python train.py --d_mlp=512 --qk_norm=false --init_out_by_depth=true --weight_decay=0.022 --grad_clip=1.0 --warmup_steps=200 --decay_fraction=0.764 --z_loss=0.0001 --steps=4685
Each number is 500 + 25 x the weight over its row's rms, rounded and kept within 0 to 999. Layers, rows and columns count from 0. Numbers have three digits each. The size before them is the row's rms in percent of the matrix's.

# layer 6 MLP down (transposed), 512x128, rms 0.0934, rows 386-411, columns 0-127
106:472546495528481502488521512550492495506509508480490466532472511506500458484511489493545541490532482497486511536474452490475511496521499480491509487541489475445528534501483507508481501504531549567464485544500516480520516494536498513514510516493463513529542476482509505506497513515524507509463500537491455458490493474459549508476519494447478523511482443513509460489513509533535526480499
099:543467467508460457437508479518522493525517529504509457471499452462462504498452516482516515486498483517504483542486499502482485449524508495501514514503536486484470472487525497464499518560510500501521506453483507476491519527446491466472476481480471480464521490449524484496505512534494490484480492505510497530511460495559510507525489486509483482501481532463469521462454519492511502507464
088:515547474485557521475489496531474509522518504478555481511530505546506528511473512440502477477488474498512491464466496523496543531486504488492475516510540454493468517536493480516428532520471499459532487490506493518487524451537528507500453512489541496503489491443493478464507520513507517500524482516493556479490468475522524515482490523492528521494489526507497513487532494522481478483485
091:471487502532456419485498490464559498485498489491485469457517478501484468470492501458511518487503494495489524545463467496511504470492535527474537515475521509489511510523504494561503497513498522500453494472498551516487479509519503506562514473489498522486484546479519449483502459517505526506492520502497484504480527532526441540460514483483494498522484489488469502489535524490466522504519
104:500491503504462510520522508550512470523527499502521481585471520486470485509477465560511513483481498497465465517484445498511500481517547526535522494502481493517447472469498526488505478488486524477491525457510457477506539539502519520463517548513495462499511475490502510534515521516470524506501551513495530506510480527515479517482493543509476494482477476508487458481504520479501474545467
091:445506478482460477522490502530510476511525490486548545497508487495496501505479513522570482487471483484497499520529526512486521486523504497497531488500500514488445467488504549529448515475514449505503484455503495495492516506478426462531515453488490516501522538468526507567491493489484532500458483510485496509519500521478505500476484478515536533495487491496457500453470497487499506489451
099:499515498470478500531467517503475499488476495509486507510481518491503480503505440526497474490462497466507523494495524491525528488558482510466537480516480497517503470490491473559461512475499536514492470475508501474474479500478535459470559485524502501497501491461503491490466461491500539516508469508456497546512550472501510501511544469516488512476457453463450515489458472453518483510531
090:452487555510468469544481484508539510533474501528488503528521470468510465545484523462542520491528510474506460523475498537517514497506494539506511481512522509457528486508517510544513511533494473498550506526509439475510478521507520494490509506488482484532548516519486462482518472515546537502454510528501507475544508473506510530483495511539498530508515485447498513471509499475532474504511
092:528505481482477454516513495499518522491466519540529500523502481537528478453490477459504491491536473484507492506479530531486518478509536510515447488493501496472525493531470491524494542475506500492489550527465508520522504474526503457509484502471482466479524504521509480494453455510511489538466481520520473516469484526495535528477447485470475484488500570473528443509493509476514470528533
105:495492504550484520537472521530502495534466492469472514468465503550476458511515496508488497483500487491504541509484508510513523511443527520472496543501536558542498486509533527511504512473490501465516532499506474506463482474461473508494498516483517525511501469507484503492511490495528489506516496555558512457515480536520508500506450492504491468509485485460573531513491514555503485477537
111:485538486492521566493524502560474478494487484470499481534470472520505538516516502547478552495489501475515520531535511483535491519507478495496495457483503484440516527468495462521513505496509497515485519531490504474465497517528485484520522515468471501489529464510487519481509513530458505472512501542529513495546500501479492555526482498447538512532470497490504573483523482492468496513508
099:537478525464546471527467498496504546447513539533500512454466500502511528498510473488510477513482458506505519530466439473484510483561535513554515510498502510535558532488537493486486498477529500510497491475523525497476531494490498519490505506500484503499532478494529476455498542490524506477479486483480533507468493472503499503489525463514478485496474514471508549489540472531477466534492
108:537520518518476508515528504504500483496513488498491543520458489531526493503517463506468489504460496497494470524473465547493483529517528468541536515500538505545451513501508491492516487509512459571539474509493534458516492524467454539498522499497488489466542481538524481499487542511516492505486469539491493447526500499524449532510520519487499472527509466508510504487507483497556504473478
102:543498510478499511495486484487469494471440515457502496464523536469454517549512484545502466525511522515515461536519519532516531477517525482488517508505486479534519473505497485470522514499512503505523509489499509534527471457510525515512525522509525488544521531530534518524466502492502534505530474515493523523497506505552463537526509552486502528462510539463494474488505502523444550475491
085:500523498544483493491448525547530494518466487469489494480482516509505517510510495490478500510481534498489479481510500500471471508487476507521521520496511519546489522401498511532493533491544479511477466434508448503481462516550476479499493470504512470472517492521503521498475504548498473526498510544524467476522496519470522457500516534507520523459504487519508462515507472520503543515524
098:506549489470496454461490506536506446510498473479489506500540504519507529507483510499486522507505489488500533523521506489465514515487537483498478477498492491529516530529514485451559510474526500514478485489535453477488525500484529507518503482509485545530525454516525480447535545496510471498458539494483492545477492521542520467527484521488460468487538508498547451476474520504526521495503
091:470496486507456501510502532533516548467512468482482443499517496507522480492479473486512452476470504505478505475516546468481514476507460479515476487528517483486495560441511548540499497492498503530440510497505471542501508519494515469466469478552516535505480494462458518529529510525501514529495485486495481499505489531509512489498532485493486503540490485520495537516483458481544491545481
097:567494515514503547466548525525527538463486544524534491474557483529476479491512486503481497501482491472531483486508475510496537493485500558485498505505465498491463491503470534468523519500482469487464502488518471513499529498502517529478507523523525502474504508502533459466526469546481517513486504479522544512507483453484495469564442491494506530540528494492512471506483475496486497480502
096:532471506477510490453528469480515497531514482472521508500494522487492508506462526448544478513529462482510496529507492494496486470498532483511508505458497503496520495503512526486516508500553543515546513487478504488471560484509484481472531459515490499508521501522448494539497490462479523496479491465501485505507543523518532537453493488584500471480504476534480499463527471483484471546480
107:500491481478424468476494515457485481515477505508497483517493485499508521569512505473534456534515539483537473544487511543505516484462513513543512506453563525501490491453454459511521512471495532512486466451473476524528527486507496495495478494492492495508513492518521535531486499482482520490472502472488529502480522479486510482526472507473463520512489461504470510536502472497519461503482
104:524550525546504463469474485539519485501471490471517502491480533477505500516484516483534501545481511500512527465477480504512471509495541519528516468519542501518458478468484510544492511507496509477494529486533503492489502501487502479529525464455521520434504510441500509488504509522495492500534503509539525472535483483519535474519507516532512522491514543434485505440521531505468488544500
115:531497522481496514481483515481519500449499460517506530486467484443529480487489548483545485502517526493496562497487493464471544504491513530472545448470506511474495483513488526474502484484495506544518551490551515499481516511486496504481512536464473528478477490505536525469481548516517477457519544464506468467514560474504514474508531482504503498516516533500512494511502509498498500462531
094:495540482451497433485491510496525494478463503486497523527477539503497488520471525528531457489459488516511483480491552519520488526514520497489495517520515516544489500493523480524475480503503459502517522532471486522481504513537465510512462527472496479491449474479438507501489528506487458459534502546495471541479485492514498476518486452531517521527493482521524447446516476513493494490504
103:491546488467469497498508511493516475505519503560513535470481522467482481478525550492536493542487512499474516490478531498510481496517505503510484497529544554510506457498504452493507508453487522466480515463524489525517511480508490537523528557505481482512469505491471490456466440484547525522534507512517474512482500526496521489546500506526536532502535500522489493526507523464506458542500
110:495512525551462457514465455490527502470505551510516492494532483529523501493533514480476481504531479472530507487443493497475476535517534503498553516506473499531524503475471505538499480496530513498497491512504551461500465512480458480523508491485527482506508517494528530494516501519548566507498515505553464480517540509482521491491504496493462508467528505508473467523442495490478527470527
098:485483482508528513510518498525503486507474507513465523464518507532470528496509497476524503520508533468548514513464539515527511497516449496508515486512518481498438486488493513501498540534515485438509495468508467484449449495515482493529528504497521495519494523492517502556514511538516526487519458494490477491493508534490518473525510499478521515495538572455477496513566514460502451528486
# layer 6 MLP up, 512x128, rms 0.194, rows 387-411, columns 0-127
099:461496524506507482502526494556513576501496512473521475516537529498525546483503519528528503463492465521526544470525502488463503481526477477482455535510452484461512544494478466474518528535494484514526521508504516473540501479467525465521481505510493532484480513452532535523482526516524505506507500488477521518506477506461502550526497508491487497500489500518494495541529446455501494503486
094:482504527497549491478499526506486511496528488470506475539515491523505499515502548479448530472496439504457455509453461509521491473461486488471490514549471493521501467484496528496487517516486464481502560461466498468551496500488494546524504504497491483522465476478490468496527472518519519470541479525562505469507524465514493521525517491507469466505515511500483497487518480457484495492527
101:518493517524505451486482467537503497488512489527487476514514499482506477465589489528503440512505549516498500503504470549504507517485483515470515516520533509507505456496462512459488496516500491510492499503557508539513503515531494531529475487507534525446486515495505515498536504449522481470420522480503499462504508537503480518518481514530482490508521537477527511532510460498506531482510
099:534484532472499507524518553506459549527491453543516439516497518501516466443473464525521498477475467503480510482508496490540525470520503458514481513492542475487488562510461481501508474523481500473506477483447487498496510508460480490519495499505496481487478469487499515507525491475556495509492461454510530503465500506502502519538501547476504500497517508530532515507520474478554514511499
098:518502487516476489517504502531516534471472516500515505516489491461457498527512516494544472471517477539471513531501541518537482478497446509515504496510505484497479465505482532513494474498476462494492486495508505494499465472450501499498461465513484494519525523481506484551449518458486529492430528503509527552509536536443515489535448459496468462481512484492478519500465511471475486504490
096:524536480465515499516463511541531511458508511481488476513506483474506441485534515483495482571516493514513508497499488499488498536495506483470496492529485518520531515477462518535510505465521532511537498473501476520501461460510463509477555495546538511523497494472506491487496484428483517496496533501508493518507527571480511555528506477494504497475487470439501491531488499486520523510528
093:469480483567503452475458504536518532494536491465463453475506534491498463501480473495521488550482531459449542506504468536472482507488510513498498534479503493462475475495486524481501489493519498474466464464511502484486508476489449485507516455506548504523552505489501543491517526477487504455470510491469520497498505520501509535561490504505475467496514473518512499515523480506521506487509
096:489476507511528509453483485463472505509531472461515456486528482506474500505532506541429501539471527481499493448536472522504479548533454481490517512480481512463457518459512534472506511507491508487519459513481463470524477513500481529501525487498501532495479487443481486495498533489507531455508525496517494507543506491466503485503524513526472479504508480517532533537512479534453511498476
100:535509480488533474494513474493518504489481483546520470514520496464505528497490496520465494493506509492498479460539473534508439538532500499543521477511452452467487507502471503489494472491526527543487484490486529472514523503504517517516548473490489489477508486476504482529498495490462470470493526477487494559500513431508512476467513484523519469512525503495434520514466509450509542515458
111:505513518501526485514504501478501459516503459492518503505493488516531524492506485489487530463530494538539494516488509528532467519491475512541534449508472506430514501485470487505458534510533498500537503495466480489571509513453474511507464522483497495495462526524500545518530504480489490528563484569516460501519487518499545502496475475506488516486487502535490504515500476522471453534494
106:509516506526487474459499507514519512488478502495478487559502502477499536496507535467494493473502452518486507447519486533525520501496491439487530512460448453508508513546524462531502477550503508503527463515448469491520494502541503532535506455524502543510546466518511531510541523515522493504521522530523543491496544510503487505492510499456520511516506544502489512520482484495490537497519
103:486534506513517451513474511514453468455530495491511474497458494531532502526509502520492501497497517492479516515469512465501543499469482476496498524506526538529489530494491547462464492476517495541506532492510507458501525476514524504453448487497505517462512564482539485470482491485502507520503534495476483507543493525528498561460508476558529478474486522523484528473477501520523497536516
099:500477527527531518518509521516503509478503458500497489477474443520525471521532485520480476492519488530532494469527494492523511483508454549450518531479453466500487498502502533495506474458517480507495531489519479478487501531528490526588516497451503496461499523528550484493484513482481509498474487503560502479505530482514491459445515468509512499505524448473480494524502477526523510487497
083:483446493472505505540500515428517510479507503516498509541467495457483483469453525561532519485518501534486494514503519465537548519509486502533530496501502496483506505507526509500479543502510518522529522489522526479521485497534485500499527461503436472490546488512470542521498510463493521543497480515475526513481487494497529486471513515536534505527514460526457494478516494439509496502516
101:525558437498510510490486494509500486523542540486486486454461509536500527520501513527480544497516508493489511515535515477486561536469503477452498489519465489534498513533461484479516483505508535477519472504506483508499505541526515519501558461514518487488502468486508478529500482529545520573536523468495518471502486508486542521499511497481494482478528491535483522506454505511510524479520
104:531524521533526514539527470497513457521484481470468510508508482495512476545456542461491484506505509490518499499433479479532510500503510483502514462433498488496477516493522506476488525491506497462529474482494505495494536462504464497488530530481500469423486509526463481495461460475487497476498498455500515503511463526493552508490473491506451501517497470497527467501477506506505451547491
101:489487542496533501496515491472471553507534517529461484511512487514457528543521504467481520490526501560516515494483524471477505549582466494514530518497492535527484513514516464529483497464510497492493491478455544526526460495503486464468515490492528461494518476537506539484471497528484523489491489495501539501554499488489519512507486534521501500461514500508511530506478515471477511535544
102:501451486515540494515498529457497503462501535506481501505483506541507482482457515536523519492474477471515515475452461504510540517517528454499441492482508492482558473481508559482495483529503450513489461455478479487457527510500487517484530483508491547514510479533523503501437537516501498479503494516463484460502496450490497528522551519508493516510493497482516497489518539504518482498495
106:482512474512497433466537527446458465511487477484526519526539519475535499500512481537491505473474561522485488502519502466470475512519477521515512577523506485517479507503504467508527559479488557471507455524501493475496523538521488507521492467480498539517520504463511542515492476490490541471470485480504488481493500506528523501514505532508485510513478488522528500495480505508535469477478
106:470464429504512516524544466485471522491546509498443477513501493534523487480499530526466481517474470487514499502487457504533509514483503496523510488523530491512491476547517520463508452501513466483478525478448542489496521532494523532469507458491508538540539484508505501466484484499531522517537482505489458474482503502515481517486499491503489500514462509529451564494499498515511493543488
108:478565480534522547506531521486489493467498521501471497482512493473535462454507544548508474528523487549469518450507521486519489479530505491493535486538528497529518482538521478507478511492474490472559569474487510524485521520525531498478506497465485517523481519497518509514504484480534527544506521489472481496495504467511533487497527484509507519533525472525497469460532514505524504485467
099:512491491487463529496485509502504492490493514497527484494443504500510456496513514497516417530516529532500530523502501529532487526520495510472479485506475483473500473483512476517520491527539513535499521533480554512491518523515475489450548506471538488489486439500472503479490489520488499509485534510535491496547489512440493497492437486504488501505449507517533514518533442512502472538530
101:494516498474477495504505463525517511494474498534490535550540493519475519517521519505478503491527491517525543543495453483470466535527501452514495515474491468478482442504524501497489494521470499544490473535450508503465483480518477486479471551480505455480515472498477559513494512489504503496484494517519518501453494520521520503528475479511457526519530484548526483481479503433512539496489
106:454503505524481551498460500526451469461507530485528526495540518482523493492538515463552491506523482489474490502509525507556494473470504507562429494511466513495507511534514512518467500533569496476538498483515505527496489504491463496459462489505488521530542511485518541489502469517497521501495503485532479518512488491488503513488458509509487482528501458505479485517511540456490490484524
097:497512504570529508506519495519471507505482524497490485510503527499524486560505499471456510492470477502499490470513535518478513474477462502526455458537502473556481551515503464459476506521485482513478492507492497515543450479492507446492505479486498532500524493516489551535507484467509466496485533482453483481515512492479512501580501497512499510437493502487486505529521497526477496530506